{"num_key_value_heads": 6, "positions": "rope", "init_std_up": 0.014}
Each number is 500 + 50 x the weight over the matrix's rms, rounded and kept within 0 to 999. Layers, rows and columns count from 0. Numbers have three digits each.

# q: layer 4 attention query, 384x768, rms 0.083, rows 202-221, columns 512-575
# k: layer 4 attention key, 384x768, rms 0.0834, rows 202-221, columns 512-575
q202:446501499456459540523507515463587503486473461522495460578507480571432567513476537576470521428450456494513486547536476567386544396547515376468432559540503545562480520514486501471439448465460480
k202:470441526505449500484515455522553548542513549487530523412475489442488405431476453449421483520542550481493591538501538455394522520418486459518545405583471561514611432574525526472561551520538568
q203:497592533437514564518470561496495587574454498493520493526481479560436464485519510506448526498458542442519486470515457536507461509501446493486452474538526539542510456480484520551445520506511460
k203:399493540512468432500544410310476507525563471569473581518547452591573529439569509415526460481443497515563565506455481459561515429539561548413387495471564502621487533493495500551509558470545488
q204:552499481504433537453595495482454527419445460490479487523561527566528484521537492529537518455431496570433503482490478505471413477455494452520569572527416523564547483523522555439438495553449465
k204:465530496480556556516554529489466568482564508539452451451497571426551491477554458458520434526528428456518537595586536498537542538503553459487477401516530475463530486489586505435423399527527491
q205:472610479533447481527511462467590540485559578513455529478509510538414505581543483463506607530505481555489509497464466515417573537549525484456488555489548420441509463503393544487527467454571453
k205:550485486518528487488445463422528473424482518435500529494506449473429503592501551502491456547530516560523448462428487581564602490462549464506588493497508489563531527434612407453485534459501520
q206:463558521538521520491469507465548464408423499473505475563581439479554502429468512504408503555440529519417492498430497455465575503446468522500526479510550448507420529531476527508490460416489441
k206:548508459479486550494507518475625558443496468562479521507480564433456506523468434530523482548505530548515481451442488518547525542514476422502524531525456483579571459511507477535515530562502522
q207:485467422584520562404516541503549466480460445501546534512505415450370485537576513463446509473503507533524558488596520532452488519369505501446501462445487438567477541506479526465539357535564495
k207:494498507392557486389555559474581482487534477541353532434464506544427581482501479517488475542548518470481424451504491578493426492544476565461482583573600598451420483526512512429560502543482478
q208:455518454528497541526444492489546455511592593510385558558527482454478443502542477441437566458570482442437522497522540493482492423500502435478561513524393522430444524546548487454606509582430449
k208:452485447455430433478548487429636499539534551478500494548487466507550515528489492538518525529505467526505527472424465512451528539513531550498512497474517517573468522472585479504576445564625601
q209:509510412481494543540487410481433583423558573457501490615392504554407476550552562452587655449544516471524499613490475524457516419516465609489454524463548503630491532596553512544537514460492458
k209:528549515430454431483516345509568569530463513578513402548547583495410529406503425556509467523408497467495533493437467424558505577438503445509509431497488416500609485556526492636463544544510471
q210:495523407451515475444505597440507537542565480420479490481533487445460462473430466401513563478445577529488492523532612508403506511515393514534527584466526451519510439495557519515547539600493455
k210:496500570524496579493474517394458527536503536511459524460438472580497550474557435565449530533535469457520538520527537586509484543532408489502389526558514504551440441508461542607424479493467567
q211:557574426583503467539514420498435545616493544458575510513467491559554589469503495577464480530401424459474473545457455501482479527507566521562405434492508550600483530503481464450428466494457542
k211:458427465490517503458513550498444477438452491503532532468503588483529451508446401591494513521488523498530537508537468491497446447576490514425573446480549494530506558505533440557556593530492434
q212:497517506556540534463489563501500453518491505423551497562547579551349532440488641453453602528561479554540515385560505440471391565521478492449475499543492499532438518463476481431574509480497478
k212:471438456495445543507499493499585540500480462479443554435431483471604457472455532483557502515593429409496447439412492595472500557513487442525494511503519537461514488484520385559408396488537583
q213:512508516527477573458477558521634486422531483524451450401475565442477519489540530484558412491590577545584480473445408474505529602534600555469491518469494450499516504456524500453522597478494487
k213:494441564445508435575571540521432546501492478433539459493617442504449494479388393507496520486530469434567583406560566420474478531559442402536492535524530505455469507548499511542470451570440475
q214:522467475495528540469475435591508440518477514452548524466470542497508421571456529479557490503451479483579466548490469351434412478392534449478462426524525475522498484484505469468447523473529668
k214:511498538478466520563527457515517503500526520560481510461482550431582499449532545510511463507461495582559547406460535498557540462483512505474488467415528457455555550456479538526518485442551468
q215:525483495533450488476471469439443427507563548499488530483430432497415596498547499486504517411403585509483560491378552513513569518518526424463579556519504493617417418509520410439497597556447489
k215:497555497521614406471512558472446575492495480414548557536555474543412515461539484606467541501596524446495376457564456482511506473512475488466534555534516444531464506537552544558458589447455556
q216:520512495495556518431477483490452494551510504411476453392471503496552479536460540513461470493446482544504506540495467545526520543553501464558473498482451500493478579643430419544535509560497478
k216:554522429466472407570449433478435541422482424496539510617443572428448463541513500531482576470531574442572572517492580496512466511509504527450460561513525487429531544455552505553485493471558513
q217:446469521551507509382528512477547574513471557475492452421534354497516423463502495470531483463520529444537450516517447525567519466498481526473535525414452441576534460473561518549480505409468487
k217:451462411435446518536440448474484505584546447533461525544528542531526545621514476465529508498434422537505496483560435514446472452533578558583435466517532504487509581476513536521450464575498429
q218:419509517541604427496493394536521458522472471591486555534495453538494455505547547465483497524506502551518457501463522520555449506485504527569457488442442584558442530518513524454590505564587602
k218:553498460454457504460515510360499551500521516487487532548436530521481545490510389623548503420469453630484432496531394573476471456616477560537449474647530554554593496419482561477442469544511545
q219:572549501534443560481513591587487407548510598453503425512501492474502490517575559478461588478406516526541469454513479559476490539470489470509536558531464521428564510503485525458492546537489574
k219:507509482558496561490569461445508580506518462522521558523476473575581525522447524609480558474419471425547487476443485535531501423411475480554450531467447513508330414465531449489580477490532537
q220:466511473447492462416573522501565474524607592413525490467473500477510533557525470578568480438534540533501474519466478519485457487555541532499509470466458503454574520506523477510582487528479527
k220:521533404495508550474480434482507507557472446541431537489513539480466435512463468628493495516469532522536592452424491513490542484514584513509518535479505507431487555389518575469483439480551460
q221:422469453421456452495531554416502464496525422523579456536526471511471498488492437490448512509459548524548525483486473480493488549500470532443475614316495443462523503471542473513499472519533550
k221:517559565522488588509465427528481522428516534546584535593559456462425544476406399514604401520579457474426401473467565594596623518508595423518515473507503524558474430587459501534554517441534480